Weights of a small transformer language model.
Size: 25 layers, width 128, MLP 512 GELU, vocabulary 512, 5.08M parameters.
Architecture: rotary positions, untied embeddings.
Training: a variant of Adam for these matrices, 188M tokens.
Each number is 128 + 24 x the weight over its row's rms, rounded and kept within 0 to 255. Layers, rows and columns count from 0. Numbers have three digits each. The size before them is the row's rms in percent of the matrix's.

# layer 6 MLP down (transposed), 512x128, rms 0.105, rows 273-327, columns 0-127
088:090137134150110132158125128198155109099120123115140175126076127119101087132096166161135129089137162182078145120122112092158113071143112125177143114185121105143153121134114094126137152121132140158123119143118142079130096125126104112156138118136112150136123112157118155125116111110127070111133131129112151112104149089106133139141118187157118110136129100128165144150124130147136129155138
095:169055136151154166099122143134140125177129121113093123111168120137149141148123134128116091133106126118123109185107153071122152105099100143143163135122092121090129109135121120121145124163139144124125101105136154148162113128146136152120066137130099121098136143118111129198124108129155088148107113053132101154184116124109151129141126157114118119146146121120115128128135123150153101143150
105:112129118136160123140131130146141139113127125194117097140162139062130147134140120111109164114125116121167114151121157082126126093074134116098122096110088175127084170134144148146181119172131135114106139085086121098169079095115103154136130172135114103149135148139136119183101150124096128111128138144141161121122110135088129126144103144150136151124147110123109120153136163142121107105124
094:110069132108143139088154121117113094066126134106133154081195139121139173135139135111127135127130114113143112143125177092144131126161141099122091112142118082139139115128110112163153076154163137118145102134110142141154146167131143142113130138119112138100129156097160127155130132163094126128089128128077134169134143183135168103148138070107130113149144139139142132121098128122100145146121
100:142098113118113121180127123132108139115157141104089125111115138096126091138118126148143116150118141136135148146121110134076151140123128089100144128170124132123114071160100147112124104116114084126149165139200106151148187097130135061161143109157152195130116109102106135125132133136124089109113129133110098155130133148154130146180111101151137127138102153107103117128123151141086129153108
096:149068099133138141135132135100145113140162143142098101097123151120124113168156135084131144083130174129126134120122094137097128157111080113094128138155107098097171114158178163171099136140152186152147096135133122125119110092117115139134148142124128152109154088146133127126154144141154121141129158099146120104124118100108105060109120111092104144120146161142123156111132184119133106136145
115:143113173109142086130200122166150135154125119157126080131122131103089133161155099109095116175105107145112132108115142112136126164122140117123130145125135113154122154130108151134156121116112133107067094148124131067169141167116120146075130136139129159136124136115123113162126120123145099156117104121160161096130110120115126125110152161133071069127111133116171128129162138165107107139152
092:129124176144117142183090123107159124125158104135123171163157095113126118079125140138105139096072096129147124123095126124159203078117171185114090102144127124095137103165146130122154143123151168129146131117096134099124126121163097119130092136129148128092147167131127133143115112167114139136105118126109117099121151107116139109154115125134157115141101109163098160085115120128115139128134
108:130133130166162130150135122144126165143101141087137139130107134099135096140152123098123131136104165143164109152133108142107153112158147088095120130117139141134104130116131178122109112112146113140101152177094182153116099071122103138126165150151130135146137191105163112052131184109151110132108146137175126131080122123132101121118129122118113150136089108111113090123104111113126130162109
102:107156146156131136121155080127094130116135154104134127115093114144117122125136126107144125126122155075112130137146157143128125118085161157137104139109158167097105169116116107107076119097102162122158100112130152125139165115103128108106168131117104144125123109105140106108155122108150157159184065128157131171116114183117113111103139164093134168098105138126143135153115099115129121162182
091:144135117129142128131145117122145139130155072135116121154143161148139125133128117075131135102131128099102176177144112105109140107147113146145145109174115127098160172124064125107150140128134117142135091073142146142131120170155157067154113108143152147115120117123127112139106159135165128113145116100112115106133157113141135158113055141161076145076141153131134146095158140126112119098113
101:119135141134143157125174097152143109136131165136145137094110122119151095121115147086149090122134121149117123107159113153127128118131115133155168160139125145106124177086119122124158094092113112152135086201134117146148127099136128119119112119118082147122124192118082094122128153111112140145079126151187110111112100096086119124131107121117152139129121143175080145122111166159135137128163
103:168171110115132114119118195097142122140146141123109141093133130130138127138140108124176087143133107118134112136104110135136125136158112109102090119072170148174113138128142131096119154120130093090081117187136138126120095171143105147091134142097177159117164134138129170137169155111139167134139116112146099142129110139106152132080115150150107122134082089127132129125107092105104149125118
108:144114062137134138138134130115134140067161128121090090129121140120119121181118133152155132139098138126144169109120134111092132100130134135087114158104141142130141120159152156162122138177138115100132075125134168085102105118114104187130140122128125086115099153146144134151134149127140166117108137181158144129115161126108152166093145085092126124118071119114130099146106147137137140112157
081:118129153104066097104073130148098183110141109176117153128127117127127129112138100145113153132154113128153146115119163138118134102131140134163117090150154125120102124173148099114166103180172149122137073089147131118104149111159142141122115102144089122115089120121131139117121112151156126120155140067105099119134113116154144119160132112163171146167150091107119109120134117141158167113118
084:138103091103110146097167116148130140157086114123121132165109140161088101124110135137149191134100085122142104124116128099176091113113147122126137096110130121135154130110137155122129120145103161150167100157141108160138121166125142180152137106113099099102144095151097172125132135129107108074165129146133153098104134177144152116113125119151115145116156094113130098134103116181119135174128
109:147080097113133131128108163110137141145114132148132094101139104149081114137131183110143179104140122106126163143154134133119159142128172148146144155167108130143119141118111130117111136145137136137163071158146103163115103134141101113127110081083119112098159148144138126174142102156142136139154102142098129120092114159131176108134164122107086098057093124135105133139131121101109106154120
094:143116112129095133146079109137112122127133097122136129113134102151114150088136145115119135099131153143117122154098149120129138138113144150134119145117141133175109165150158139088112109102122102148118129105139150138150143119135138127151110104157174109113157133158101118087175108105150132119110138148122192047087109105157117133155074126179120137134131146098173094070101146151151163134129
111:091110147117153122125120120146109115137135135112145116134103109128162165082141157151113125114141118173146165132140173142119080149133134155119117159110117133119119123147144134099109114149117106108143126146083120143098105143161114155130167096136095093113101078123186181109124133107112137141140087136074121104101161131151182179128121135111116086120112108129154114128168118130175088155130
105:139114151085141145135099151119102124089143134141147104117156156119116154094144063111166149111104113098140107139121100122130166151146089181114141093127106090101160168136156104139161124126154129098146134098139126128156140113163125114096104135133197095115193116130097163128098132145103116143096114101129174120132153147125143108158138116143115150136100132122157111147132140133131082104103
122:133091144097160114152166124118144133151139112146113081110154145099172123152089112131131105132132161131133124101143142110130159158101118100122096140128142122182103137140141148132134083121098143128135187137107115105129165126109126139106135127125108125110173120103144125162124126120108081091098140165106160094174164134113158076131149085110150108126145131123141129157170177106082138090126
081:157142148133098131109159155123125140120122146160106142142084151123143132140128097178150137085141099160044161126084103122117136080114126137136146075133123110119110123127111158096101126134129146136143112148167162113130138159118132116126164139141136129158092103148144099151130137121098116145149131071087147198139136129099146129122091110140110096105145129155145153139110169118099092117126
090:115113114107079100125128109110143144140154129146083131157139152146142115105107140114157135136089110154166153151112158116081164096125123130131120077138134098130138103154101147132123059076129128148095137140081163136154156196154136119141115140124167131114139137127105142140125114096137124118154183137140125132127091150131161062102162125137113165120141102115139122132088162134135129144124
100:109096131121127148124117171113115103106161096139098128123175165147131173124131140136077117135126087119147136140140148059124090143121154161158144120135092114118142122173106118128141122123133107126144130174129108222123141178097129144151108102119104115123144123105116107088136103148120128122157110133124158129105148113124172131117073108155129117117113107161163138134113109134137165155104
099:116117057117099138146136162145117106096116128124134131130108154136113097124136129166132132113146143147100149117117153102145117093141117074163083130161115117155124152129088127127140133100075138127118138203122148101113101109126161151141136153165107118139140145130145144122128126103164103117128172143109131144128125116077124116178092124130110116153139106195141123128154175146069117152120
104:124127119131120122121169163174141160144152130158123105096118130108187093124116158123108109150126150101147125131153161102149131126104131112139168157150123123102105146135102125102097143115105157134130095131156107144202165101132114091137152123121143119173131083132076113102151126118073138135204098130106112138155120162145127135095087129144084094117147142110136120119143114135110128133113
110:131119147086112150134177120132120152172143118147122135139116094145155127180128112144116112125082161104120116174122178099160161119127137117120114115162153119133098128096106135107100138148150150146108080117169144136132146123072131080124098142116127174079151131123120102115133130090155120088086129109128105188120109125141138106108132114106157147148141159171137171110126157135122127139094
091:105148138136136133122138138140159107104095119142131128158181141139171167139118089142099140131123126123130168139103130087113103140127120139136101101069130153122126157099120116124130128140127139137111158108066141141118083133104143162099149146102088123160138103114101144126141183125139146113117158131092111149121122167090144124150139119143192091159127142156146153122087132086159066107152
093:111093120133137110098128118101120192096137138122153122108129132123098094131138141098129119068110165131110144170150124156101131136121110149110124135119143113174078142115097135102124125107151155109095084148144159134134132104090126132148128158074120126125149130170094129129150144140139107129133111108117110167139131119129150170074121169157161085173138170125143129165149134190133138137102
099:151124122110136137132148129136102100122084133138120163141175148156116132138115147098118130049099163086057136129084170135129095087117126101118110134157151085091169127130112106114099145116100145157140118141146115156132100136141163129117145110165125143175173116120155138116136106142141146111156114161125105165117132143129154182148112158128113078130135149134106105137137139120099128117106
110:131143122153098123118132148153106150110154142099136108147127122170155090150133105118131119122125122122141101144135187158134132158162113134120118151114103091120145093081072142118108125131135080132100165099124159148083147159108115156088127108109127109132146142119144120125137132152114126098091106160101131138138137106099108116139163174125089155107190167094088169136153152162136116173129
122:101117122119154113125141169102120128155124121099127135157079135155114141126119135139142146122123144119088103143112110092127131183083153117108155152122139140210130117151115126137154102126124108136135144079123152106130111117115127167071132177138170117138134160155138112122062103110129151102088122141139141130146132120118132135135162168137141105077087148094145105117135127130171095092150
092:083133134143100113100134125117164121082085151130128099153132129119101106139140119112122161132104110135161124137140095136202144123111095163133108124150123158117162124134113107154153100123131141125164142107136137123140117126146083130141092118094151182192140120132069106167129128144117071108087154112135132103120142125128147112205114140144126146148134134129124147149102082154117112141128
087:119154142076093149113127106144135136147118122136144143119099104130130167121092144134094120154156145131139163112116125143090131104134120176129114107169085140145136122132111113138161139165120144087156096107116161148130150098124175117132132120113155138139105146119060117129174122083146146127128131118143109174132160102073133115133136151144116119122124174121084157120086052157140128142104
107:137093127087146125101149164129114080123147158082114126114140127139104129114150138094144101135154117151100118112141123116117137116140170190103131108123101130104160131172135110102110121151125131095141142090107165099168165127143117143120108105068115160125128142109096188157119149133115092168148126133157086153155156149116167121128135159105133149109142108157099159121097092143102104129145
111:149120163130117130108130115145151152115126137145132132117142124125118159140112158168106124133095082081140140141102148111123117163109104126107147093116106109111122142108130111146200104125128096128135184096133111136140125182151165119117115165141110138117128133108127184137165176139119130048115139138091107108125097109136100091125102135161130112138126148095102101119143185143162098153119
102:157139136108129116138188111121137151145099125118080104090109128143157123064123124127102137132126138134124121120101132086091137115126096112163157137095123109126151145121136178056131149090164146126089164154130165153108129099141103129125147125170145151131116112133159107166117102112127103171104155121154150146150098113126088163149103120089111181155117126124141125148164149135122131139109
084:145138147079090125129154134135109129111128117096116161046120157122113136115152096126126082102190171178106113122182124130090094108147141125127148130117096114141136139180125117106134147126155143116133122132134109129154136114153111123106156128117112147129123123115145107140099118099159166147135146107078113144140152163130121120167109093151148099133098120189155144141130091118096098128150
087:110099165123141163137140128161118146109123124121133140111168109156130163103117115095149149090122149109120151112137111130139139112137147139103117111129138139110126165126137080136105144109134163091087124113104097126128111122161153098126100119098127174126152089134134124118119157177167111150127116143089118084099092135093186149162125128113114117158114125151124148131104155088086200117186
095:123152105149111120136125100085119135116153122175104125097134153116133117156132150140084103176146093118159068111125139150118074150145127160154119110141079124164153125118136132094153133081118118154103113122139126083143121157132108101130139130154151138133112146093126145174139129125172111131119112097067151080132124123150117148157118156150162128177125139142127188119140107113094112123110
108:098133117165131116143088133134110138089121137118171096134125154133125170116132121098151144157097115133170167161144123131121152133160119111161115116119156134120134092135086133123116160165108139106097086120133154133131140135133088100115081123117104146127128099155148107128135132113113096134086071156120160127110169138160128145157155092075105159166154134089119136173125107168101163146091
095:137124168121112163078123141115138109121120118117139168130205142087162132110136149135073136128126081128147136114138094142147155145107165138124115102148068148072119160136147126140117102126126107094129125145109117143138141136151144087125094101132120147120126139094110140084103134148159132159118147101160109116159143118144175184136094143140158111147093127126114133120105109107142151073127
090:111137151158127131119169104177133109116141137149021119119134104103170107133148131169126119108144139134096116128137134159106129126101156099112139143120141109148089107110133121128135096094145147159136144129136116145145109166142150153103162116125148113132097129102088144122149160130122112134170187170133111149132130160106097119127108145148125121108108132082121086084137132100111096156168
097:151135107121109149151090128129180100133129141100090138133165085159100120125127138154176116097127096160123079110099193130123149135112156153095143146125109165119122120140171107139161126119173154117104145147143118160098155136103132104131111088136120145086165130119115148103140139139110091129144075146120105107125103126168096147132157139109126110127151146143144080113106138176141126089118
106:117154125111120098104128139164096130147114148124135123120081142092135129092156175125143139156095122111145101134147114180119158107165132145097165151109154147113138121158107117103114120170128135129084132093160092106109129139101137108136114127158080100125148141178081114107144166122150104158160141161127163115139135140159070182083125152139152129135131100084118119114123123109128111117152
094:116151106147126103122085112143135118094116145165143127154090141157135133139138113116135128140097150171113132137119143161094136145155062100110106157141116153136096116173119096139118124143101134106087151117117142117116121147157168104133073147158092104124140137109115139128141126132188139134116098139094110095091093103123099089147151121126164156113127174117145136116176182104164129161137
081:136120151095104088103100113109145096153110126148138122183125166100145130135114090116134109137123072135139112117132155109149092069158134144113076153130115166155133106172099108114145107125137091109123151148131144135122119125139116115136120179142152116104104113168159083172132158160132105108151113095091153142126111152124121103123101124169170134127152137153126114179144148107166114123151
088:145135161129138143108167144133107151153105126099129084170158093132131109130144110069198131110102135132115091117095136149083158156136129160117109130117128159105139133111099142092109105148137128111106149111099152145144169129163163134152106099155161139132152133128141125080145075128146125142145118118105147143128113123097162131147100061153117133140113141129085134095123146110122174099149
120:134139128121134144128120125162110091090149142099156116112119125106113127121155126118090143152108169114122139122113112089130140111167107150155136115179147075137150159129143121133155123119127109091155127118112109133116126108118150146166134137077150124140110106080120158131110123177200137123069124103099169162116144112117153144128155112157176141130116113115120166159159072087103102141127
089:126146114101113123110173089113143186157135106108118076101129151143100080136159137144112106144157097185128124092130124119116101186134105152104108133126134108167149123119111130173111141121134117072141139097085133115100139091123105140097148172086137149131117138113140126163108110112147127122152142088125168117110162143121137159152123157155126140136120146144174134135164144158125118114090
096:162135129148143150134125109122096137164099109116146082108125141160107109110151141107107135131124114160126109140139151138107090169169132157170148125139127126121109143133134158117131117150176136147105100079119179153147136166150122127097147110158085142095123093118135094117146103138098134101143070123138120076118124095132083147097122195119104130136104130102166102109147169106152153122114
093:123098106156098135116114149109158101139172132127095181128142143083121149127108154131132143137100124145144098141117063104124151095129095152135144117111087129138145102148128124148100114164098180134151123121123155139124106131119143115149131161157150132100134140098084150143125126173142122106216161121108118126161103129170091154107102093156140105114146108106121156097141134088121122117122
089:139106160120142142103155122186142148134118154116129141148174103152143124114110176153150108124175123135101122145101152149115112115107106192131139120129133134092128137136114118105143118106130158111079112135073109107112131113171142116170086172179137131094140104111132180102128121134145101140145127147070119099118143119135115136122112088145099084136158100112137099152104160126126156099116
120:154133140102155131164151141131148133130121110129074153125138145151116106109111123114147136089094119145126138075106148128089166122107124122097150142104138093170144149159108157144154139097162120143097075082108094086144177130099132140093118152159085103112171133103156141113137118135130132167123106127148148103170130101133095151124179137158136124155119127126172106093153122120150092123131
106:119161158098166151154069159073109136132106175097096133151153164149107146102140109138127114144105155140124105141130111125118110152098124132121147109098128115122142127134086122144113132102112146142136107131093148115115081106134130149138188177134163145166104113135123104134097117155150108125131097128113117129102104137141146130139112126149116073172107163124142134134122202103097165101147
# layer 6 MLP up, 512x128, rms 0.129, rows 274-327, columns 0-127
103:122150140154095150139128118089151096135136131128121111145075172133158127111142127095126139138087120102079118100133159112136089135096143147131106101134085130170139106119124124155127129170096098132130123105132134103099120131150145143140141123166074138126132118170180168140169094186132117167137085175104088141114095100105139140109115140094140118109117137160144112108157125124138089117111
101:133168158139127111141142119100130148150108099102109128102091152113137151093106139121077168141086158117106184137114129114141130136129145132142120115158101132151148122093120131109141143142149084111156142168180147119126117096141144139072117121110173133127119177168137098105139087155143128140138109140111140131077039119116113111164120149100126103096099096108138118142134131131136132116139
102:144135119158138094145139118103132149138141150094134131135110125121160138125161151158093124134125083157147154152112114130118086131122127129159111086146145153187103140135136109178142161157123100132102073114089116133159123111088133159087142081142153088103077118152155134149151122122094129128118105132104135163104128100132106124129141142151156089149082145127177138129186115133121108091120
107:146128154098136121182146158153097114148106124108132100104123145101139149150155086136095096128109142116140141177128115158148171147117157135115100113094162124169135156153119137124150152061143133171084135139118133068119115080160121125107086116151078090147133101164115121176136105147138152115099111130098113126130149127158112142148163141139118111139125131080142130105108132132138123123106
097:098096135155118158085130150140124116134140117087168084131119156111121099140115147165108137147160165125080165136089122108085125155086136096131117159113119134162088081169152142137090149154106102123143114123134158097110117172126154110139106096116129102126118139159112140136172104125114186126139142123129168144114117109115171141120155134093124134116116144080136132135179141143115128098148
100:145142120155126098166142111135148094110088131147107109122110153144152115120168128103159144156095122089113125097134135131147155095124124107128073143112136159166119148120109173125138123105146077149108079074116144112111109179171127160133149108136132135121129126151133139150128138115120149128158099158138096151130103108111097093136098160143061125111114109148146145094176127090138104103160
093:099125118129125119167125123119135150090106141116113136132130156108128151130152135120114113187144105110076154109112131144082114107085138149129114115119106174130139177119108178120196110161127125136078152092110119085114119090103162150110120093130099113151158120162133121148158161142150097155124136141164131150148122093117089122128163125127075137101096154157127128148113135115149122108161
102:140133129116121128110172112124137148102111119090140187100117109107115166126126115156148160128113120141134135133102116102106132154131166094122130104086104129122112098149109140166126126154161115142101066101137140101144181113132172167147179113108142131153173120137152127118062141092124184149099130099128126147115137110157118152138146120124085123137104141122129161136119178112099093097147
105:127182097106127151128142161096106148136097158088097148101104122109086130179132162099149145149165129094098153155110105134089151160116148110125155114127157140148148095107116141133073174130115090134142144103111132135126149111165153139107132140138117102148071142120107152135142119103137168152154087154102082144160145100105126120100168156114102142129136127115134125127147119103099124107160
103:132112157151120134107117109137147095085121126146129164118117156131112177080136106117149156135126141080137100116086125104135087140126129094127142121146147149165097097117125142156166099139175073118132115091163147080114101119136169127128137145164130106178116132164166128119154122121144140099113152136134077167134123131079153163174142096101139113114106136148113102124163121124136130140153
103:122129135120184148079151129133094139154158114121120101128122107100125130127156132150127164141123147157153182104168124138100091152126143130190154108149122090134106107158105141167117122132117096142110120137132148093144124136141141147116149136128106156161143144111145103135077141075152154184095085120107119165137123119126143133082110133092147106117075129099157111113124123142096089156136
100:123107125141151124124130140097131139145100139130136142114104142114110145112133116147102137194136124107141138112118145089145108132109138105131079118136104160150106138124175165104171084144121128182109124123148128111169171079147147159083156168123150086121169148133158140132110104133123135091093072127083134126134139118145123163127137155133131109115122135105135072124161081134186132131133
107:110107129149152162126101121123107131119067177100134108149121159123074142161095143109128109152127162120088192088106134109108113173086142111155117103108126116129109116132130113133103103140092098174109115160118137134138083109115177135125134130109128122186136141137098158107114116137154150135108147153152117146129137085161119135105152128162117149110134152102134100112145189114111136112132
089:174145148108160132105150146109145121141134123122136127128150106118075132185150108081150138125137090109156114124117155114122113168123181108128099091118129120118131109110180146135086110125103143145130140129113135099124145129146141107086189166115136137203137135125140121174110145104125139114071134122147102111108110120097145119095142166136093123103109116132168111122135149146116091097163
097:102131186126109089117133134110109106121159158124154150118124162111089119126118133081131117157154141141084116120127151095097129122132152136117150172123117092122116078149131112119133140145145121149132131142143135117130076154111135110134183150099088142176108169137137086144098149173151108114099162161132122122092074089179137155122148146126096110098117094090149105124146140123130133136142
103:137127127135102126120106110115140128103081146141162123109105164128136157107142138106156149156128104113152167125096157098144107126099153072105075147106141149115158131129152146106131107111094085132148138117124176102142162081157152156100171145125164120139145120135115124124115113112110166099122108183091119168134136138068121106102119115156123124127125085126151102157128143158158130078109
097:109165149152124114140160114153135100143113138155127141135110109099142140157110156105088118185131115135153156079118161121117129093125166117111137109146147133093146129126123097124131132129118116140101124167122110144136136143143142151110157135109130142187090137152174076150111175128149112118141096176093130184155135112109121125080130107090092146058122119155161120118130126121117140092155
104:101162127143162138128093108123126098166089140134172083128114180157130129098108126149131100130106127117090142159098120117149153171121129140121099145145120141149113121142120137172156082145137102149132120081116138104093137115152170162121168103148081132135112127130145128114153089120157122154132126148117122189154122095064139141148125123119138116094103122100144098070162134111135118117140
104:128151116175135122100144111115127102140150114117159137152103140092114144135130177157116114124110164120130162119095119090124111151114111120154121092099153099158100119115147143131161121154088078123127162116145128113128081131088169122128129119123138148115109165134169127133122113125135143169134135195117105194076068146115135136125131116091097099137116137104161123149167157122112091118137
107:182139131116149120157129121120094102120144164094115157145110153083101151151186158147109131158153124133157135163134150115130126146100153115133120105135140144146153133107096127171170100097128122163095108115079099119168104170127130155078146170137111125115131113147133138123130158115136133119132112149138104120119082103110125107087134118099126100094124136121147148137197133061134119123142
092:142149140153163163117149160141119076167094126125150141100098111138138124123127128102168119136130150081123111121181150153145156111092140159106095106075169138127131146145124139157137156197102108099077116093119122155154146128121106151119116098085164125149133117120116127124146140117145137159075109143130116095125120131172115111117151140167108125101132094128132172103118117165112103116125
094:153147129114135113119128167095109097149123142069114101130102121092133147119137113120147105138137094108086142132114160140141112110120159128142111075121171161121140091168141126167097126099116105120143156106121136070174159115115121155080181132172111135153108105145179142145148167097096163132133113151104142160142103152134113150150123115122112149101117114152150157103144108100119131120157
097:147128129111083105108140156125129109133098156107188167144133121134127125150160125114159155163139113169101120145128128135140102129158141091140136140090115087169099142057128094125118148117129122132130140115091173126144146141135167110089146104102161141110147142135166171148102131104132168123137139124146074131135084126122093133102176122105091100117138081124148120145137105130125120079131
100:179143179108128159135140134101127088184098133126121107129135167128115159107100127099112119166173103098108126145122140127119130148083155176136111116142118130144140121135165121106130118101116101122117118124108142120141176137150115122103144155116185106171159109164158137191131094146079133105074138134155142080132115154108150124157093108129112129107088116126124133124126136118170117136119
103:076143121109135166133091122131130119105135126139178127145117151172113089112150135119163161150139109137144166147114133108139124141126151119129108121097113096147132109104141123157107155100121132158123149130144176136133114119197157135116121126105082085131093139148107158143132114128173144115078145127142107131105091076140155123158184126125085139122141161137134103118094160138114076159099
105:134113111130139131139100144138098149157161146118180106160096147096082156120163163127163150119134105125107153108136148072117132130120166116151145184090170154161110124143100133162116129114099097131095146127089144091144127123096133132133123146074125125093111132136151142114129114098113143100158125172143120166073118114136175145123137110155117099101110136113176119147108159128121093128138
097:105114160134088132082150104099120084122170164087133144138126130154137100099157143146153102148175126106139162100162136071104117166122154125142134083112089139120143149104144133159154158105121106110086113134164146131127170139148127126123122119105154131103138183128136108143126133143148132134109084148127122142154140111151101132133169163110089163144118159167147092127129140114100082120111
098:145108093094079136161134150134150091156129126157141146115097110162109151111141147106136175128123124090147126130093174075158108149112145133178101157089146140134116115143112130153105135136120114138123101132141122120105109118132116199128142151185149162113105124125177129163097117094140133168141118154129080137138109121126098146143176095137129125109111119086135113108115150115166097144127
099:162120145176134150140137184117110113100123129136103159093116140164137128165155135161092134141143136105093152102174095118139116135109135159125087132135089161123128156081128129112113146129120127126131073088115090134108131125120135151124137153070162122117153151124100125115141123167163161124167121117160125099155129130119121169123135107165080128105113158124130067127139097111121129080147
107:119090148171069114151169132152146121148124146121139112140109167123137102121112140129170165149082155125150182132116095102103121178104130122107118116126095112120152091143095151113147077139134100114089124125133152127130133111158166129134108123088126115141176170119127164098117101105134157149132102182122138116101123119144111147153140145097108135129107119052141153105119129127121104132114
097:144127155169165098120126175111106126113144156110121102131104150135102177143094133124148153153107140124113121102089108138142130137070119133121124133128146123147165127122132117110133106128123116115135113084090184133127133106147150153100159134127147053135120143111139147124088105104146166097110156136129132182087091122114122127152186145179102115130114164118149107109162135125133115072126
084:099091138118134146148144132110103137187164165128134129130149167153118156113123127140158117131139132143073150137121155124094121144145116104168142123093115112162103161093169166114138169164098107173114115115145126132108131147142141127137184136106117093099127117124159103083117139134121133149155099139096121142122125147093099114089092131109135131105099123123146109098175118068071118124132
096:136086179126106148119118140085117138117152150122143093102107114108143092170162120127094139162101159153127119131112157127121116154111164126186120135122113137118121172137155120109118148095144121162150113134131162124116117109115118111093100175134125113098151142110123130118137138132129197128094099100151130103114063134190141110108141139170126128156124149065125095096156126127151115127138
104:084177109101129124144130097104152136140118151097100140105058199135092158138160128124133162147120128116146162127121081123137133153110160125129133103133113126185126128119136104118106133146102127170131129124077097130126118100133129165129161136124123132167137117170156127135125093108122148128138109121073082155126162118127127122139147162166120144086137133117163073094149119122155126115136
107:110146124114088146134132147116127098139143127125137137124133169128135146114198110131134123146139115147127170091117133123130120162112123134164145099134133098193118108136117151137155171170124147140085126120149146128099087151139173179128152117108109090158107130118127161139151121093134139089121130130125065165110103110120148117166191141081110127098112125147114161090106117160106122120111
104:122109162135122129105149116139116148113148173136157104081114157127132160155109183106074157158139116118125105091127098130139117113107135090139106115125105144138104145142138147146165142144128121131101117128124102083107107158147153154103109150149159129102133144148147168143136135128145183131143059134140117194148100119118116099074149124096118147122100093132139126131156175087154143122126
087:069166128140135128122118177111122150136172174162162142149091136155171131111119149103092085165105117140110114122126109107126125112115111106117137134091145127133146124123135187163134117151124102115130130151081160097151078144142126127091087170120147129196141129144148103112127130123170138112105114147122109150103130091148161149107121172087131116132102149119124144158109117113122108102128
095:108140124163088122156107159062099116108132175143112083096107118139124144161130110169094128148120151119111127140122096125116125133073108136126125111135092148135113144139143129098154175103114078161093133095118146135152093114103155132127127093133173143151170107137115133106126086137139146163129148114167106128137112117144101166168146150135129116135144169112144130098163178122131157094115
102:146170142114133120126147170163117122096124121094157129148113172130127183112120111119150115131127106140140117128168135146091133120117150179115123108130162110137146105100094113168151128162137099120124141123130106115146128123107142172108116117125073092102114163158169114175127097086107138160088115115148121107200108101087117088115168130095085148109124120139150125114111121130154127157140
109:150124130195131142098142159109123128151142114090149139189103148125112132105123144111119164130133141126123161064126171133081114144139155160131118131139126129139081147133095072109109158139119115136121124113139109099140118084102132123118170129134120131163150128122115123132136152125100152120114089141100088178087135104161135176143137180137131088111108116128168125136121126117097091087132
094:137137129103125170086113148087089135170132164115135112118104154103151100101175140138119128110107161128126161137147088120130132111160176091166115145078114121125118134122086136163111159121134109164169136127143147123119128124163141156103090104108093089119112133138106131104086123114133182116112103168127143148104140086144122103102121153142139127141117149103142105139135177103156079130153
095:157115176140179121119091168130135135128112120117149142157122102120070172103101138133132186158139097147118143126093123065123121136121126121123097142150091125123147168090136143120118149112099123141132125149107136125160130140125113123132145125147113103131107122132187106135118158166107125162128078124141131096143092101133178107119183095096102121091112147138131093126137137141188114136116
106:104117156086089116148150144152110082126089118131149107121081151073119125135180148101132150122144129121129118168135150124145145153134142143122161098102131120149143142069126098135141133138070127121113155101132127129146151118168125130141135114123151098154105127165129114182115098100102146124094141119159142108133104105156137152115173181141111134103087065099153159129150129116144144139114
105:129148119133096100122122118103137103172093141117108135119086184148129161079111143131143134171139147081160126149145169123095142135100123133143126142133139125164132113122127109102124110159121086163111090092068107102120134123170117164143131144166092108120104159165119144147153125117121131141137135181129116121153110112121094112127084128151144145076112157146128128107165117072118104105135
099:128137110109140128078160140148113095139146104148151105119150139132120101117168098180141097156150116120116192125131092137121126170085185111111112103145145139165147152101098154155103128108120135153099078112107136111125149176129130126099144143117133123069122145140138122145123145136108175118106104143108079132125135134080094131073114089149106144148129130158144106161124125128134124109154
088:094145143151147166084108154094112122124121185136143135074140177133138123127132127109145147137136160127148129133117138120125114124093118113127124135114134105159098108120148129118122163176125120171143122094141121143099127133119153152130139099107076084146093106168124106152149091108173189130133117120120146106158089157132089100129125143096124125103133070145144167090167098152114116104119
099:105114168124116148172109135136100095137140114150097131120101127160137135146141155134119162149116127075126163140123166097066121130138142096138126158127134109116131116137082143127115146141097116157111140145130125148116143093155184150134097107066117071126145145171139132119096140134151162137129148194103142152111124088102119127120137191117120139133161118123114108110147132124104079133096
117:113155098158122117129145134106125126103141157104133153149095118102126148151154122128109094124150109178113132110112097099101113142125142091160126142102100157149135112132141119134120083095187110171110105115104137118121184144131167151055151126124141151126140136150139115090125112139158150159138127106133065135135127095119184154122106147085107147128081108113143128152134097081131126110147
093:119143174161141084153121147130108104117124154083156087126109138165127158122121153126137163134096102086066133151132116110143138162124114134095127117099140148138120170137129133098131093114166107139163117054145180157108104119123147116132120111110126146146124125118132161162125073130149102142117101136149144143126116111126135137147161122064113126090113103125124127158104166097156120094116
100:094122143117160132158114128114136153106117150092142108136134115169106146072129136080103134155131129075153135136084109083123123131132158152116088141105156147091136131069099118151144120110177096136168159135153144101122148101165117133146164139149112133143097136149176138159097106139139104098149139141113138115124137130119088152122178089100093112111095136133159123086140132119111109114113
101:138119120135123131144108162094120102146111143136098107111095116112101141091153107105119127124134135145082149102098111116143148154146125113142159123099139196142111163128134110163115135159112106170072126121104103160098115123097138181085097102146109133174112109154142104130122122095107142144146119188115083150092092137135151123161170160156127152105108124094142119099114155138136114114113
095:057112144115155107131128134117093140134106118135130114122116137154099146135131103135128119124120121132132123144124153154140148135109128097112154105137131190220128122159131127177153128096176105154104120083069140130076132120130182135137103087124110100135108148110132138110133149074155137143134122169110084118156118112104130091096134133101125165132114126123122120128120152136120105167122
106:152124128114136108118131151089102121152119150112127146118092157159100135158153145177147182136140127123128134124158153098071106161105164129115138146105132106148100142164137122136186165111125117165102119065109127120136155104125157134109123129115133101084133146120120167120109089088137157149118128142146115119137121134123142152132153118152077130119133134110146065127142150094107082069126
103:136168164130153131108131146104122109162100149107079122107080139146100095108162128115144165147111124163139126125109146154103081140118136152119137123112127104122093121155116114165116163118123110136166132104121162112141131130147175164114130129120145133147090141111159169119066095117135191129087095136121129126124116107122120121148141136168097105121135122114169153052110120135089150106132